Weights of a small GPT-style language model, trained from scratch on English Wikipedia: 16 layers.
Each number is 128 + 24 x the weight over its row's rms, rounded and kept within 0 to 255. Layers, rows and columns count from 0. The size above them is the row's rms in percent of the matrix's.

# layer 8 MLP down (transposed), 1920x384, rms 0.0739, rows 993-1012, columns 64-95
size [102  99 100 112  98 104  96  93  98 100 106 101  98  92 102  92 103 106 106  92]
[[129 119 127 125 114 163 139 112 124 118  89 145 163 176 134 127 118  93  99 114 123 144 103 142 104 136  98 133 114 104  86  94]
 [119 126 101 159  97 123 120 164 104 136 132 149 152 116  90 110 115 161 111 115 161 149 149 153 133 134 127 124 152 138 155 115]
 [113 114 131  98  89 110 115 207 143 107 144 138 138 132 132 152 101 106 162 118 124 148 158 122  91 102 111 136 136 157 129 127]
 [199 140 157 131 130 105 149 133 134 123 155 125 178  82 159 130 136 142 110 161 107 140 147 108 132 108 133  93 128 138 130 127]
 [133 141 107 134 144 138 131 133 143 169 126 141 119 149 128 148 119 129 105 142 166 120 115 115 157 110 117 126 140 113 166 131]
 [107  83 161 139 124 130  86 146 114 134  67 177 108  97 147 164  93 141 112  99 167 156  85  96  84 152 107  91 151  78 102 135]
 [145 103 120 104 126 121 105 146 145 121 111 126 134 131 102 150  95 115 141 110 119 129 136 161 128  56 138 178 167 104 128 125]
 [134 139 130 119 116 120 112  79 107 136 117 111 123 131 139 157 133 110  91 125 115  74 114 122 141  92 121 115 113 118  97 118]
 [138 110 139 131 109 113 146 106 116 127 153 128 145 134 150 118 116 178 150 149 133  90 119 161 162 147 140 140  77 131 111 123]
 [106 117 132 130 136 112 119 115 118 130 138 101 153  93 106 173  96 139 106  91 136 156 133 124 110 156 152 144 123  86 126 127]
 [128 132 126 157 117 140 168 164 112 145 133 138 117 145 139 131 144 152 103 157 134 115 177 105 125 133 136 121 122 110 121  82]
 [136  84 106 129 129 109  85 155 113 163 112 139  88 105 115 101 123 156 134 153 128 163 106 110 149 101 151 150 131 123 133 102]
 [128  89  88  89 141 110 140 119 108 136 140 141 150 103 119  99 163  98 137 105 122 144 139  92 138 106 121 112 121 172 141 115]
 [123 169 124  81 139 132 117 129 113 141  89  97  95 143 118 164 149 119 140  99 100 136 160 176 112 112 122  99  88 122 111 103]
 [114 149 129 137 118 132 105 139 121 148 102 128 167 112 179 103 148 140  97  97 123 155 113 129 142  80 127 168 138 113 120 153]
 [129 123 114 118 153 125  85 110 124 131 125 138 116 106 127 127 125 134 148 134 151 129 148 131 179 132 154 113 151 112 156 124]
 [102 131 109 104  76 144 149 122 135 112  78  88 114 129 150 125 104 176 148 141 111 164 114 119 135 111 150 108 128  97 121 137]
 [179 130 146  83 118 149 103 157 167 101 112 108 139 126 124 151 160 121 138  92 144 146 119 152 100  91 108 162 140 162 118  81]
 [134  76  91 117 173 100 123 110 141 122 124 133 168  74 109 126 121 143 140 128 181 187 121 133 149 135 121 151 123 132 146 139]
 [103 132 102 100 148 136 134 110 135 101 139 129 139 169 104 155 105 141 146 155 106 137 101 191 148 121 102 105 139  99 142 142]]
# layer 8 MLP up, 1920x384, rms 0.076, rows 994-1013, columns 64-95
size [ 99  95 109  99 102 103 100  98  98 105 104  97  88 105  94 102 105 106  96 105]
[[130 133 134  89 129 137 153 146 104  97 123 159 123 116 132 134 126 159  86 117 150  98 158 115 130  88 125  92 125 142 147 131]
 [150  91 150 145 159 122 135 141 131 159 127 119 155 150 129  74 109  84 110 165 132 142 121 115 165 107 143 106 118 154  98 110]
 [111 172 131 142 121 170 135 113 130 114 145 112 138 111 124 111 100 114 142 140 126 122 159 151 117 143 119 112 121 134  94  93]
 [ 48 149 159 154 148 130  94 145 137 153 198 129 167 100 148 165 141  98 165 140 105 163 115 181 102 128 114 145 112 127 107 124]
 [144 119 125 134 147 132 128 122 143 133 107 123 101 104 124 169 112 147 128  94 116 130 102 127  97 104 132 125 117 105 119 150]
 [125  98 122 130 125 121 141 136 141 138 103 145 138 176 106 160  94 109 191 170 115 119 115 178 154 152 141 129 140 109 136 121]
 [ 94 141 165 114 140  72 152 117 166 112 144 152 135 149 117 135  56 139 159 114 147 118 124  93 136 121 119 123 136 108 119 149]
 [130  69 127 136 147 150 116 138 155 149 117 119 109 132 114 125 153  85 138 179 130 152 153  91 136 132 115 124 110 171 109 128]
 [146 111 118 129  96 153 131 163 160 117  98 100 102 147 149 109 154 123 122 117 146 113 132 154 162 187 119 122  97 159 127 114]
 [105 114 180 117 115  78 108  67 117 129 136 144 162 127 141 123 105 133 136 119 110  96  78 146 121 147  90 122 141 140 172  96]
 [121 122 148 131 114  92 169 137 113 116 110 131 118 138 109 153 120 153 109 112  75 130 140 105  97 136 137 161 105 138 123 129]
 [135  89 146 100 120 135 113 123 110 108 108 115 141 128  83 144 118 105 116 117 143 134 127 146 160 109 134 155 118 113 122 127]
 [156 113 112 128  97 155 124 121 147 153 137 136 146 121 138  97 109 146 126 128 142 136 118 154 117  95 139 122 130 121 168 133]
 [105 137 103  59 132 105 141 110  68 164 123 108 118 119 113 132 112 100 143 124 119 142 175 110 131 126 123 161 159 144 135 138]
 [155 134 114  91 123 133 123 164 105  91 122 137 115 100 111 111 143 106 172 139 191  82 110 132 114  98 129 116 111 140 140 137]
 [151 146 116 173 134 128 134 106 114 111 141 158 140 120 154 107 150  99 151 157 160 122 163 136 118 128 149 128 128 108 165  93]
 [135 148 129 109 132 145 150 133 108 125 132 134 128 155 123 119 130 122  88 163  77  96 107 155 139  82 174 119 133 128 146 156]
 [108 117 107 109 147 147 100 148 127  96 156  81 101 147 146 134 141 153 130 108  63 142 111 151 117 114 151 160 147 115 145 132]
 [132 173 137 109 165  95 192 109  99 101 135 136 145 109 169 138 135 122 127 130 114 107 114 171 121  92  94 133 143 145 143 152]
 [122 109 172 110 126 146 130 134 172 127 141 121 126 130  84 130 160  90 101 112  77  98 125 160 131 146  89 177 118 103 137 140]]